config = dict(
    num_hidden_layers=9,
    hidden_size=256,
    num_attention_heads=2,
    num_key_value_heads=2,
    head_dim=128,
    intermediate_size=1024,
    vocab_size=2048,
    hidden_act='gelu',
    norm='layernorm',
    norm_place='pre',
    norm_eps=1e-05,
    positions='learned',
    qk_norm=False,
    attn_scale=0.0884,
    bias='none',
    tie_word_embeddings=True,
    parallel_block=True,
    init='normal',
    init_std_qkv=0.0271,
    init_std_o=0.00639,
    init_std_up=0.0271,
    init_std_down=0.00639,
    optimizer='adamw',
    learning_rate=0.000906,
    lr_mult_o=0.974,
    beta1=0.95,
    beta2=0.95,
    lr_head=0.00483,
    max_grad_norm=1.0,
    warmup_steps=401,
    schedule='wsd',
    decay_fraction=0.678,
    decay_shape='linear',
    final_lr_fraction=0.0,
    batch_tokens=[16384, 32768, 65536],
    max_seq_len=1024,
    doc_mask=True,
    z_loss=1e-05,
    train_tokens=194500000,
    max_steps=6168,
    dataset='wikipedia_en',
)
Each number is 500 + 50 x the weight over the matrix's rms, rounded and kept within 0 to 999. Layers, rows and columns count from 0. Numbers have three digits each.

# down: layer 4 MLP down (transposed), 1024x256, rms 0.0497, rows 788-814, columns 0-255
# up: layer 4 MLP up, 1024x256, rms 0.0702, rows 789-815, columns 0-255
down788:529485533451493514450467584498507454572507477474441482440503447544411569492428469535439480531448608543456496568504550469494452485545512536544508410506473464511467566509455517490597480543495555452463493495482526447546562471535484495520522492471498502487495562475455385515441445535515529462447505471520461480610439517541475530467489466424557478592408518518489466525589470471458515487508454468588535469560528449514480472507506497485495433482495529426503466550535558392513429471419462582493436520521469527543470611551532483509470542497516524523500524475472453554487496536573477437485525495478467486539573480517472512460509505561477535496497464537464534510491471446568512498540469472440463550483482533403485576464493528442512556553542498468491545534536513552524532527490442
up789:498509470417487519433472463480555515513593474447506543602488502482532453480455510479624438635487546439510529481536526507542518407454462543406549454506546498388529521492485509535447429451552514496487502446429546502478570500532467519575466558489480580507443516459480422538472491429429471481491444481538516467521515439512581529513393532610543505503477516511432451401522529534497514478484479415517513509528490508486507445536453441537531526523426500592482496503550489503504516457517440552630487443524494426494584525507434464453571517558496511499462549515527502505524451425522476609421468444464508451489505428566577521505459491497518497470565528552538477500559470525447527507461490492534382554510564438524483510481563548504535488536521485434480516534453472478505577525521512
down789:446471494492403525494427491473573539495518520414502464569568515454515496582541506434502493481550390397486441507503436418482522545507421481518528441535509515412563484489491526571492586469439515531475462543512548540489515509510516472509512461541468580545540467495562517518474551463477533483487378453553559493526528555558477439540547559484471485491461521492422500537461491467570532525490499521562530417513496475500466494515471487481535549479475460434478526574503553543588456498521422545488523537474456503503538518500463538478514451443505496483546502517468437475476518540504450548537452551573510466599466447505468483477496446543528568437481471503517507505462565531460503474506523532507496483520526421510557463481544517488544469572503475534429463515419460524485496545479482
up790:372585517613518499458415487458491490479519416510642490466523573456525508521605530522516519550521464493492463526497449456513444500503426494514572451406513547533502553501563500529500515562565429498512536435539472474545529520515517515602581540530508563559476398503420594501552455465473526492648485524504450521457532423512462513504417357530524514542580439537504479475554506461497449534384584479467510438583478576508434490447515502408547577476462513562537478545464416523436502469393493504533481479483449456424493524518467488546557528499495518441545503500454439538539555542520444545399527457453414569539520504501553476511468471440491481437500520506537496472598495522514489567447507561481434471477563451539578569545482433462501525483471405471541470574511513410467536461569434
down790:483509539565557566520448457492434514462464499493516480536438468518387423521565413455456568510474449425430461529529549525461523514452469409588464419563494545549543505511538493573555485476534470568515513614512527526493490503499501512581469513618481546579434490423383412517514471570549565475555503495460487513670575508454418474514470536398352527666500582509542500510605505476561520391513525511484587509527463466562545473413537481525491569510488464476452522454494426537545426526429574455500570500466499521577474453505499532515490427480463490571574485540487480487415489498551470565414497563539492533449427481558560426458452462540486624553568553512412446548440454438438443538562482564504484494505458427409466445516461494512518478554462582443506374517462505553456473623441489
up791:491547524508535525467543463470468361577571487489449574520547606521441509331533477547586470550653547504594473502449535506472488503532509524595558453485523482568547494402573555489599583387599426567503471462474452587531442495422491471455473553512410528549445510526473578503523491501522504452550299554549397520497689455459490591494488522437496546530472402533488412549586456492507526451500478552488573460500532586500492464412454512471435502498446523536491562600558469450559521456594422335577454497439511431587552520393482489482581593476504488568506567462521472558584458481346566611447482436435492485518540572539521467472502574391377487468491474496521472507548394515431561536446482553489432464502535540485420549489498523445468419437448461516561484428438491424508560526471366
down791:394503569572539548520543520483463461528412559487500508566590516537475527459341492535425472456528513459405500420478633436538358502492580453573536534518477528470518495525452585547476486432567538442571486510534510514516547564448486467437478518528527502531404483467539517488457490547420400440494453439496381508549515541657504468620457419449515592530478514534393537540527497533580458505489573465539471583442488392549496564480487428541413492431552455426378472470464599558503596548535445496539479518541518505510532567493565456567401446557382488560489494451490576491506546581451493463484502594529478515472431414590428504505501521483518523445469548403514474592465494476566521532520463448607488397538498412516539474417529627491519596490512551417654547436496602453378546564440476
up792:512585373523448566520434482500614466430576517543587641584450532534578554495468584518595463518424506468531534504490435478520513460592462520436511411441503499403560567450464557427461540608581467449481548431421543502509577516515474484488510579391413450535472509455514467546530480395482528495409528419406473459504519434500475541538473478553548498497449497507578472403518576510506600539373564443413514488441541534427462524509406460503463578548473448564474454429577472475503507392534522485553502487467516481460582551495480347557546490554585466484488523482434525445579440551535540455485446517492500589629556478606527518513466475481539470516490410508546581414589539483574499506498532465481432494513487474491469526522563504489522468402429445462495578541483443501487420537531526
down792:470508429560534555526481508529555447470439601509495490513628524528575516542479472572593462436435518532475558492526488435380484497579475563493570462563480438629526393499483560392454558439494478523385570617515497531460451436413486505372514568568586545431464448400586596467458537418554563458447515570654586373495460554405532443459431487425552504531592514555501508494521451518463499517466617590518504501438541504488416555598491485555533627349481490491513466416564499573542483438444544452499489554479445532439585465441501511554455531594517475531462454576383496466386535598457478507518564549481466602523378584484426502482576486483520538471527460560503452348479498463563468466462485428497504534410464506547550521408506621519472644520405461436515428456520582514519611539528432
up793:399631528581501485466540459515563435532557493552504486516371536471537538416534452530556436527598468532537473510451477424532546381529478707424508476520514541513514495345529530509428481492525400491495488339509508494496527535597474552521534492418478461563504487471599510494453417474435482484502550437400498479517503466479436495474413423476567522506564456486463534534625502382458477549417594445508507471531437561496425537410540492519499482495446368525477564484496549484522509494499503538549476465496452472465546576453484550487480506565539454581506496511461500513595558462536530512412357482434488582419496551483527493571513546460511378493491537481541523498639534575452539505421531538459515545522632578530396563541505472443512491445495463444521537602484359458523522444578407
down793:487569459609450386488452476408532493527463518419513493490522458515510551522531597398458496507563525530521595565514495443527476519473504725430456552477379507508417616503544427520422477549584438422381443560499504529551476467499379502495488604475658493427472554409488480487528434452477420546493471413490501486536503513511441521632497517466506596540575547587524506451533548363563556495527488508496541487495490468514499577480472526472508497509546451505478455458497457521447538519525531531493472563544501520429500541429512462467495492507499419418563441496503543568509563542496400461516474508465496465462437560519449470512439508542569556434497501560549534410515600517513465494546574535462563555469519502562546430529466523493461509456443506356525518533574463505566425491448481
up794:551521476479665442355511380488569471474574577535498528481553483447595501496446517596530425523509495503481540511440487488476392546452467502506450474530522488465525503465520541443487534430485512453558612530592474554478495460610518566554465464493399486504520517539581554482586540567380520523552446446397385514532495510463527503561526534528513598503551408533508491449521477497481467517448473431520483388511482507546505594570433503509474509523433472433477544494540447539605573509550512529447593379488340486657580509396514491443495513545560463553393535451539474448502597460485618513471487485566469507490528481418396513515515473455493435465537500524479439441500582481537557525441532531527530567466457494503500523647565609469583495380494474496493539592455463488513473460457472
down794:441527590418533508477515461487438466412476579476380485436533473449526484592541511559503478543474539518431531488487561424563458463488522495570482498399465562425499481493451493481501494455528587502470527467484537496492481364415502539530484383454469469504472626486530519535448532567558538543468522493547442495456547454353583538498532586565505533517555446526455529486506464475493540467495484495479497422509557494469505562510511533522582552539420396471409494525540476465557516481516503538441540375507351436492471453480462541391506519536431496571418457468534475531541509561424526590477600487504550495460568497489416527535538557501584440449587505421520483519386593483490576489498559594499563508499457559557559575513491468494530514474519494519525541587533498621451473524482511
up795:516503522539421528387473515525510455544548482472492515567491553431522501523495418634558414535504471497537518497483521475551478541483429501533498508506508484505589492567531436401493476485505476490441465465570508551543439484455477503481444455511496577525493470496599536488519501484439480498547472505504568591492495447481577478493551512446575543486474499493464476391545504577480476519525417487565507485510547509581494558515421490462543451576531490462475553492570439545597505512500515469475523480512514432515528571487459499559522577418527455444492544472432478431585463427519504523421490509487541486507515470444555473552532499452487479430519528533499477503528509515471500514438501495422436574507482534522514549517526528543472416497412480599552571522470462474531430545473485
down795:463538483500547505520485471567508517424419516531595464478456495485431483545529588512561504435505505500519533603485472544457494428485473482523501515504500552522531454386469587588502495511515544498495453549465494490448531541547524501516496419560515506513550437574437500491422499544533578552406562524558488494535442503511470397520474547553413493603520478446503465572517498500512465537450551486393544588530472526530490490514579574504394513512501456465514487490444489509439559523437498507494454481523451497514442490502453492507476556467513455603504492515516567457426602513594485447514574477464437512528457471394519475496452503522489592469463451454489436498373468487547491443444493496480441509543501396494538488525528513547503478516448465506469508526552585520510552419554480
up796:511538422471567529458522414367502420555544381468504497488496520464561601431505433522543443545545456480616536499412453502511484489490460538512450414465514549522422518516570538480543475508466474480507510454571516477523530520473503462492545599469489526631481500505562469532495451481570496488552496561397447540509557439372513544480422465540500570515562388561518491546562511465515514515473530477481555457543494516581432487506455403425522594499443579496528528539531505521504546453443493517560611466532453467472631538489412536565579578580529488544477553430469523484595572511510438441373510450446431482523562515448581496523502430429493479470424524504504594452572493533480488540472448520482475449532523532408351524485523492490534533493452412491549496565497441443469570457568473
down796:376497499567490536572558499444548425528464434560475531439488432517470486430478509555390518495523444622531454674472419483665535548363484417572367568547358413434426522411414537421488470484428519546455512409509496610587486569482424477545503429477494377540592442428428420365538491602554379480598569531485448609532599540573514505504428571534361563703497552577553474565568389466514563621503492548484559433679527613493587453465527553427450589497474707382477488525536489540593567513558461506419559491620469598575537598454461553512407581452452365503482563472470467396462584473609545433424563554516376567443558428593561353371532515472528621470496534391458509548459522414388510400509413421429543496574542379497545630560491582601370661562618586467523513409515627484474558393577408
up797:628529479458494511465494558446533503616509514458519526494499539550486569500612487388596514488600547473507505480460488461505470407532483547395545511475510470469527450450474561508421504468501448471528442536443513513525447526479484395371448497433454500455433546522376473513576445509597509480410419520564451499527555463532562569455422576621382533475475482426513435526526517487423531508439474509508524541560544608445508550508563577450456513412510505534508497488476596476618475540611491494531501493520456468498531482461452421408527532428527546518597557472556511511517482551491509502541456403460581464441572544423560514487461490506405526523433393475520479499524499502436523542464451495550469455571447518465483521543562451524452527471416529534513499451597503494509565508513480
down797:570460467456532480552532526532447472484514487465489422460472484467533481476594540502532448433576467522485476469443536411538401532429494474448543425548499531555534476506470517449492557520487488525553517540475490588481518487401491490555503471563493484448582605455517545424506453507601468481503533511547535530486491515400521532488571506506446517446549515484555348536512531438542455477523439499449444499500573540472434462505592437501481550517539501408568496516434564504526456568493521556442558482534445496574452569450517439478527540573542435463560404486454468492479544536486557563430421586470484468517506568445511530446471561479426588451526498519559604617512479534443410514566446422430578447430489625532450524532453555617481552512510526382465478492544604538511459540468489
up798:587455415547516546452434453471503448518494459484461482484564467481543499382504607407517469462587483481554519487545504527469430599503522606483501383541526572580554500513460477479502562461524545440543410529430557413613517562462472508489486535527574551549463459480472468489499495528515499497427463583504466507484460484485507692535458461512510500492502431548598485446525519602446514503511481427468500494474488513487535471511398489496505555617424478452572462515556543516441471493477521533551502424478486455523499519488505494558506545569526553554592522478492565500536514469427486563542513499557440517434474507584531509500402493497437481507454439466576409507501466510433464537508442524454430579537509488555425513437520522469504596511434495475530506411456494500469529532485428
down798:539448591552508444483503459540529455467527428440505496472509452467466480590492528463423475414567415438540439508496428529492523486475439535518558455542535481497527448478536606493506584457558576508503452477510504504554455483548488515538480478538550528536484472443494530564532507456519478449478536447554509525430443442579491467514524569476466523476494498473510518504474463488458484477529542487545536526536512459538470439448467533431508542440480445465562514444465457577515512564500521547509469437463449477528457486556517549545481484427390519451573465482499510531447467552511547524565562565562469488603497424504526500636405476751484512510402526529503542477440536550539517476460479526496535491541467540500508459518504478486455557422509478471466465525435494677517490498544538
up799:450519388429536485463546434456543412423500454455476489477465485471497521456570591507544462531563438518558511531481423536514590409530454527498458544496565482587628486501554396506525426480469522496500502543527578631531461489561493500600436548483434523513507499495477420542436459469465540454475484537492532476555496502563543489450405473525497497502474512479458412593522533378458310465497483340545472497554544543483449498449474538498560519519477443585459577516506563423477505546464533547519521385500490567457573512419491516500497543597487455466534579464480430539533471506501403432471487511448569396464567508513462486482495455475492461521419520489516520576503538552526544509474510592506531495538559572514481511556537440518536450478496351495513441546580501479496501555608499
down799:557485559533512509452559513469544542521400468481552420519497452520505494510490449445535518505562494571544447509462522490542552478573484513521509528488476484537556470473494490546472566541462558544467463439447502496514521490458506518580446456463452534499487471402497571523536542626505517530526535540464562513494423495472531536516501538487476498468462538567507466542539507469443499483486438456583537487457506435498526578484537500476458516518495579586420492564576546455481488567462459470495496475524450532479486455483526480441524495499406442455439495482577555492561527476452498452582531491433513544501437398497425488520441481540510536450501554525481462492425490512497533476512503507488493449560476445422534485542472502460533431516493510455507408537531549471567476426503523
up800:409579452514541474475514446547503458454571405497575564493424493404545516520575484463505568552563508538534471523469435471564464426553427580520492448416531505520481546379593546427520537454484394500563572475522504496566499507420501552634528523482505525609487514482545544564523473396431533541514427461394441473455544406430484540502498476484532533509510532421556387541561532507512467496475534482547537425591508553521365469476481507436542572550461505514467610534507453525515478478453494439578539537512429470486581541453410481598545553559589412502516518469403476506501591490511533523414508425503432512497507534530530488471423520419469465480501523490512484512606469520423518518480539544462416502464453530518456598562520511407505487502478391466569487520496438441532538494513411
down800:368553514521487499419486511428461395372486519508495536515488486493436472515472563525430476530567529549632412511570473464557535504577557502491555456521522598555505465468443543494550504514534507462523528597545517493514430469457508399459553526535509536535483455497497514451425535487550475567581492522533519505637480522617558468516418470413367557511619463420558340463548482488582509469569544455497578490424523581500451448528560485463497550498564494556537476547467540446560467545526522477471474419470524438516507488515445478520423516451481470540527558531535502604569419518506520519592530461507466442486447486507572472454500457513488610441539420492438429466520502421486564493559513527471450475533463535539497411467583539451508448346473548517469557478469588557383552509515540
up801:596448434522494483409477523393376436501524475516498528531575546379558458464522447523497487546596447505567531507586350526486400430454486527462399489529489473515540450463574527469538480529372509505532488424566510510554448469448482387497520502577544450539492563489479412476546493474576473489450545582563574573512536432533595455486556524451523492533591543428584453550540488489537488473602500466601592338539473562608407522448481476385566468370461556620511607483507510539563507425503490443516579566487431514572562485468470507428552483604559449555492516517416536448525586513544505525504516487554459390537577499511494489461418480450483496442538496493432485457537432494443495556487537588473450446493493506526365544460543499451475508470544492589516506508454433467476571461524430
down801:521455471437599460544504545495491507475522438485471477504491553525493384488441494521474526487457468403525443522530556523539593514424491491456414560542478532489475522444466490541440500428459494438477499531536544491505467569491487497434468563526557491477522454452518463507476470518542424484466478485454463475472540491463523552525497474640429555477497549547575528498487484515583459511488482509506497507493463460548622443501522523547517498506544513484517450520485497511526470518490523490509460491535505488485486462509516503572473421469480494480593453535486497514558404484497552473464571488521505489458457460549551503524564483496455587512576524549460533515400481484492521503496510580519453445502522492465417506515486557563464450532568574595521520537526573538517461576476479
up802:489532458514593411562524576476485546428559512440534455581523438531464560531522554520548473557500562571476556521476462574618561399527411481462538516483504538402414403505469446412446602478511514444577534480538550430536435494492509509568428542448419547461505505521580529510484481423444542538593529446499479462465453515483415545495453414464525514493464424301525470451539506413439483488406509446470489528441499502524467517543458514563542552529485468628445543463487549526448462508607571495450476405526553467509505560451485448483505651552546434435470576554489477391576529543512474543494422456522379463627551463424512491513519426499566493515516471485504479526506528542388498497510528514552539617482512448516484519523485518519486463416505484468472488542545521500489518598493494
down802:492513477477473414524494535467579545461470519453500537512504443504512530458543523502530523480510506489475456459481464481527444400540441531506514564541472481431462467568523451464527543476588497535592478493538439490498499459470524517507456499532494574469604479522460464544492444518471468499665486496530414598560474473586521493511456531417482566492487459478496539506501453499485495484474484518441505512464533448525477500471505564522435541498569493506564531492515580506396499441555444595465378457595545542604611573479545498479480520504557484415505505438454475431545535466476399503566468528497426491486470468493408489481467440476603532564401513528478519524552484499408470445538548588541616533519485429478491492600517402540522486494496589531447501511612455440477467558571530
up803:511570463485535501394433519441508481527559473482560573512505631475514522463640475444522425555443580436535567491498440355547520548460492560408581451428478511570414552415478528398512482545600491470459397375436572384499461572471475440571514538564459617559460544521485566511547410472565524508568401511546490492442485442566463582537497410545453499514520491478477488507597536568545455506441458589495565469492527569473505498440542326471493544449402571512477470599541459523552510444568555467494423499533495474415545542464433408433648700535521510475566643475528467506545499487541544452386529472525402543441534460429553493540516459439497486503470454464545461433656543506458444554428417414508454618522475555515541538508438528434489520558474464592511502579525465437428498446537539
down803:461467360590581573553587487474431742387555584566568423454390618570278544394566229404569419575465440495464337398592469598513485614580573275583558461544400513476576515449444426677587454563262356513624493472442799467415581557526521392541396530591514582712445505475489589659544499602554615584525609505604488426492494403567503480378502362550371572537504476450483545604587649534418615479566603581470562530527605422520459552529430467418491470418567551579502334609586407555454527599422487420506464406543462543406477519507466311427475429505576510545678524558715277485522490546504446511357647408589528221399481315478491498423584419567516558593508358369513506517511500496470453566624372330541488546473531512560308414476429498579532589560318579492416501529483549560447440576336576
up804:532504479515391454469418496407472565548492521544544513484539476496484541463552529542565543534516414469520458494565515481532504496578495343412585454431503544528455540490464576489526442536436487505463556473489576591501504512511505467443564549506409509512479403468422602460578377498436520459486410495467460537485467382489482526488546465515410531485529511433545509466500488544464479519522453512518530529510440527542311478522495509600484496505518566577551509574509445473526520496528532497523501503514467470501492540519486449485478519515540553503521487501491507443509556484589617539487466426482453583531491438455494513543474470498538477500530398541547481469484518502554473557453568460456475548481638506494463554547547561428480552547497494504541521454507538506525518489561515
down804:520474457527490525550501484522504491510464565514509526497576494491463506477551508515507540553535501502489511485534542481497487527533525425513528499500477518485429457432452469496536478510445539506477500486493492493505494469504497500513487519513494511437498516439558512410478503508528536451497420516476509514477447533486458485482485441523497531494552505514498562459495549506485490529577473395505448509506547474493530474525503483622469563498528517539447514484516505461569505523475487424490505473469514541502510506502525504479438530593477477508465481529532541530484480555495458465482561478509539521433478488539495498542520518508440484521509509486503456517426521563471493542524502493475443530457537503433470447510519492542550440512463519457479502461526563564502476507547508
up805:473470531465487478513549451488474535558635497466538524581444457479570587534483416432599542516478549506478498460565434536515546462433403544529549483398491508518422521540451488480529537462502470517535552499550483519456405461462473503466510503537510506520485517488565502522596517370424481571497480570435453506495534485401500543472613566453504510458474484517586468492515474525561549534493458581536499439543482480520527560446478382504619524509464546480506506440505417478514495455541548458538460533552505504508531452544476418535561529470550400441559500407377495402525514533467512474419461459554466522593533524467469482527509494461595496455454538584557443467522475463443450506530455452463510498517461458457523518562465482527475538540564507479493442436479476495542481464526532
down805:473493450547425504513510477525492474573557506494419421506513502475431521485571461617463505533462447474548486535521571473428424539391493490390536541581461511562535414494438493574593448441525511559544468525580417450463550481489460458507497481512506532467558487420538508492493593468550357461566494563580471569470436494507479456487536490497460542481442567514563580538517477582496527473436529506569471450490501546506517500530485545457575508555509438496589524562529508414559498578478480553520529471553541506480506448528495497497500450465473533477518451534437503518527458535458561508556474451520447552474455448404493514557529505517515512515530531471473403461468437524554442479505511463508565509488482501464487419525483452554459562588443554554433436462535552454509556437468494
up806:602462435434460468443457530480430522500523502434468483530581533507507497484506431521538513563442580451456562552498574557586443511426474495508483507387487565456503511415513388430482567448515489538546515519511514556541513472481485438437471459561462474476479517507548473491581515501495467450487480391494354550471504521486498510584545497444544495541464487535491430413531469559547530504498433474475557458532494509444491537509435510488527462582473574500411485503513443500539494501540487472516461498540495449554487603440499431595498475540556537481540569470524509530517478377590557549512478526515481528556481571456519518494478418491504515428497487549491444495484419493497523500531489510552474568519425527482533491516446527453503505487473487590521532501446511508514557654449430
down806:520526458511581540529504496476562563508438452496444410460489516530564470510520584470438489547486564534505436508515422503512456586520494525495564520493483558435526512577493455546462527450449520570537468443491521529464531447520486561510577536487488503496547418439486538494493529406509531508473490497575497477482467531498459547442494514503515530480539557534508501486530517510530444533470525429475429528495494627570521554506452541459477548524542491422493489479424564502531553552445575544473547495509480535422486453551463482466473447498524441545472461450477498502504481472447540546491455531486514573554420429540469515418497501403489450423439547474583498526405492480473418458453459577468578439434477417508590483606477485581526530501555476441476490562455566439521510576511557
up807:500462473550396436376431570496512502538553493449587579670584627384556507516507513452514553503698545490481484497483483477586463538412392451537469442491550497474454524479574444441558491485528443441490463386543527516524506503449509577501538527655451574535474512527571518473628463498381509498561488578461531518529439387505546524547553503548452536490454453492507319443568515481509529506480507512470524444543463578481421557588491448482532455535572546522459527586550410435556510488517438443480462558555464435554557583485460519483583659588565499466519580435412450532509465522520619501483433495541414464527566513438433482518567459435527474455482439567461419506578506493565485527464602469500465489498488498373520512501465586426440383473602477512549456512550479484500551494492418
down807:450475542486474449458491507426571484470533497557539527543521625449501496504517566516551486468546478552499507537525567393623420535558492436477458509398351452567633490495501376497534461542517493413508447598450500402475428392456490379473464466482500522485577526559471462427508517407441436469485567485418556496472476587525436511544506522492453516468458525443428476399494509534491444479569487508553492534534488449574439531526481574513504553635499575498546498562458555439562493489513492495474535609534461399531456552480469562555490464549452502442440550457507436530485537453509473428573573505491482508503435521585538454467564456550536613451536489543495467521460472424552449467472429502483546550440427530454520519583507540574468485498498526641582566509509542588544486554531461
up808:512472468532442642426546519474548518532520527430470537572448481469556558448504455515546481531427506430500467484591447490495486401548457506424498452494498568465546579511435513495372451433574504523499483550472562480454537506429443552513581559551493667544452493480541504545510422539588500523445473568517479413578499442511608518497458559490405450524510503549468443493514635509569469510399514443562489495552493541454506474553461468535478542522461405429506478527483487505565498484540494469630458398577519358456679657533421442501547528574504476461496548583488551441504527508544469479462437449435504492439560431473474526555506485483531496507460469508430527412547434537517492497472500455534447581535535564479396485539500525513537490505513478530495467513442446465453510525508500
down808:504492493545435552458526483399529546567503430454448569461479532423479549468571570530501521490573462551489447511507573507511544502445474526514436458579428480458464468503527435483490506502505522492405450447488474492456537468539445492416511442554571466597452530485462643483454579504529448438420450502492459533458497515413558516534543468572511481521490594523445498495470455526451503576549470460550513540495503433502513459466522583424512543506471502485498510550576546557532499473527535567521538457479469550516462506547501521617501414593459466508502380528523511540542449525569442486506584556586561554473396422497519516542496438563590512487503440579457427479496474543411501440541530534410516490554526472458538439487396502635477606456494498579485556465428535477489512447417490
up809:521460471564542415583435544472539586519445434430500439522515500505422538459489493381534521538480565522482515540507481528553551396601448442457479510417559527565417496537526564571488562492438510485543608449512568362517436466539464525454510595524416527477496418633470510542643451337401589436511382429478531462503573500516424572546383457471450475457465475571477554508525504436449447496489430532487503538529343549477463505590502588528637562480465493459452530560410576532604480469573541508521449417464420528459496530513471408531508551418495522490443536519510610546517582523465487480475491472478469421554536541389448491552550357490473474510349376501558478541507545522468523508473479523592538584501564475503523458611455512435521505531559438508465475438539518482565533497698462
down809:448421564508523540543452549485561555461441453500544504469437467406418608458520551473560540478504474453504560496438446481493526486522460513454463485540607528437509529631563479720527576482478546544462418516390530523550508471511495520588441501681399669546475380629447450485446443361631555517504426466501443458518549510546552532554584488494453504493487292436494542517510521544520576524436490501488531475539472543419516530486539540512484547573625463504545455484418501436527491461355459516435466393482449434468444469510516510530473427521488541477511479510575627531559501463475402545514624536511484383477520467603532483527458432418494474508477507429469524416546632596509552434562448448475431476514544489573563453489501605613486543605481444572447421408581398393575480476599498
up810:521442343582444474491429499450550575587584458454421566536507597476522510417479494464479444488536544492496489493417542517540499573423426462518457441517528474633499447458428496483535508460514523481548548445472573491446417488518486570362473480486444487540408583546459491519585484441491503431479393483463455505426592521520508556548529552447496592488588493445476445570563488485489427515496558497590575531566605496556471453459504410495514485532294624522503502524575429510605497429582569495466445490513516509618479515418460395484557621452535519450516569464484531539600481489548580588367479499561444537503453456478453448562531496431524417490542457506504501574609552592489519528485486468438495474445568525508447578547442519461487533549472450523502518519548515440504571461530487
down810:498415534549496471432539476458493473476504397570549465478465458561502551529481512513494452509535466530540525467522524578569510531546554496606476478531476540564529488535464535482490524514546539504530532462503490472527496458480477556446398580518488465472436550510502535513606593539458445478517473441546506472499524479467450524527532551545553519447554491471466567508548538521432505479474540518541495482443530432532464470468460583520518451502516578469530518460531536637469496500494493474499512477548446463509475431434490507533448410448510459495424511515432481507503544556549427512474494504468491469452503493436499494484422453528512509465545567463519455566412586494518553464478493459441517486502465532465434505597501459490450426490400488521555604463426566537433510463511529
up811:521534426483477498329485445492530487471573497506465513502480533397656554489516439399561478554612484506539509489491454431497474469474416605494429411409538536527462506482557484380467479502478447483507497457595554459521419566566500511484578499477501485640504517455585499489505480442405488580566371456473486537526529438527571505500474436575560514475507507495593455381547503462481433506530466444490584421530496530526436561561477379440609515510393493478498533533549502572551510490509540497589506500519396379548541534473369528524605546428523465463525529447521509458506475517503472526457486505492432537491595544429565490491492519455463485524542501512565430456577523555389436530460433551447421589518497547531497484600525552424487543599459467489551547590519360461530507550499375
down811:511449517507604575471441433422588442521461433533490462657415452417422470463434474502539390511622517497494548521448523436627424504525526550455509545480460476434480475417361507503451467595545534505527503569443420422526439462437515564457511526543363511431439599503507563517420432532426523518484434547526427529627497622598585582467513459488509540566497478526612356434553543536521585465563484508487599492439522564489572458471530464556400540568495466510552545488538423511487447486608422474500564539532475537561538552450516626411486390510533452495437517428454464456413632530485387466503455533504415579411449536512569454419459339684518670486480470396548492523433551477512545482449375470613516575343548467572555543457543492629506409501511614424352509563577519528490460522594599
up812:412567442435577459460436487443448438526565393496500476564528563447529547452553567481531487591553504469492540482527468453516531567492444534535485455475520494545529508471475505469470543467475414489544492440510502488520499529402498475528563556560449580518467511545550545540526495465517529502542442499503520498414549385499541509540461462532501499478516415475509453494574558457436415518431474516494589447556447576499340485531459413518571548589465526521512518642510539489450496415463493429518507477544558441576556527513438531517616534485542487488512586325480469436539460510455454450485513426522448527533529564448480493539478486462505495514402477542488468506554379535529514520464450508510469554507516525549502497510582541509516490473567435473487524486520568427463459470532447
down812:461517440507487519556428509532484501435441509481504557552481494496420511555528518547529503545518520433497530515507568456549463475503467464503535538555591432403463514407500458540484491500460447469547531506427581485498555494513588526483459501519502526440459534523500500489505473489503541504482497563488492534533511521483473438533516533427445549480428506497455492467788541407503546476531550538513510547514492455564511482474520454580470502483581456458501411584561496509511419583520472515506537519454530508497504506436481517516421436503571466470502545471497487486546518516513508538495503448521486427500412482557498485443493530426482603560515472597508443560394419422501512475595445446542570528488466525508481500530462481560496446544473554416446477483459537562469521497424450
up813:466523521519505515478474547497490446508565503518453477641518595495521514550462449524529478582544468510533494499492452451451502500500477543437458470486503435479506437490554498440530475490479485535512489467513458473573547471583486478579519514447484475514504562462524450536489516423474520542534475475491583436514526479518500456450462520472549493491544517403510470521525530467493481522438508455507529485508534505569428499541533480482529564496475460557436557481458532514564509520429502517487549520473515442470566508474429545497538492488563490449474501410419495534533468550450472452493501432466509498499471533571463473520520501474549478552523587528452504499535504467411505520473472478496510472490434507528504527526550539486499452477508454479534546552440503508473534512541509
down813:483471502498479546507488476518498513453457544529408513463533418478514499460468437477512546453461506526491521513485493592469500515520439566539534468489470525471561507435540507518537507480488620505509467527471500500541473529509432475427527501480496462480493567479500522468506487489448454476496537495431467510506521429616524564515542498481513516500487504549506531438644480482472516539457504435479493532487532496500495445456524477471537422455548536524550504517494508548415490496533499533525551485571457531463490449546478504503531543486445476493512470513532506531509591488476507462544534479442519525536529475459461484565486419519523498504466517475512529538412524534521528391550455543428529553474547502483489468491532523574482512494480505524575579532579499481519438474465507
up814:472438403529442491460510535523447444464517513485515465552497566432515482437492523427542466517567435548521575508505474508480609546463354472517411499401479465551548443483613479453542485463464464471478581470520493541544456528529515504475493468576468550522531488507504467464439474471397478503574500399544529546513534504505569469453484485468508576520433491505553504462504491468466428479538464445488509410454411476581401546623457515505545500510488462470616565504498522618481471514559568470558520491493471456572537607427524519545477418379503550482425585480357516565490531506524591569461475593538492391505490565465508496488581447478500496463541449506557520573527532541413499511504528577500504519497515508555426519469567482448492485444555472512491557620428509439477540614511441
down814:463512463531511535532473474492506539514516558534513471427535489517442504427565484473512598546528455448511459472535484518517454522482523485498491488448456494539492505476529492489570488480508454512383537470528521530511488440547534495572561437513473555500526470474534469508445560522519523496520491473514555491526453499455425479514439438425523549532463475468480507586506394484498580498568491495528496478507497470510561541548477513518497487441511449498576518539491480500450461445569470531508468450457548486532534506507544546591471480490488517533549545522473480454463542464548531591493488508497515493505565577538515508497450532474499494455471499498474495574392450469538430456584510453497528520477468536472478474561475478468489478516528466506541495518441489552457469508483483
up815:427512504453557353424457450441529460522587430467561505534543480439542570463588532503567473528496478479507567516473462513505546514496400562540552449531532525467483563464431525540453518478435433480504561492526509573510553504474489472503530632492507583498468499526464526532562495464488523540491489528514480518453613422486534593482426540525476597514487495558514470449575572479478472520383486524492595533595492558506419508500409428466512575519373533494506538521497430575445507403512508478497539493509476498560531485522421511560585525484527453490555565446453474469545547532512486603435482468526489491578536498557563489538517478406544476494439431526527467515569508524421475524456472545409418529427482489495514559471523551453457561512523422454486546548478499413512509470556471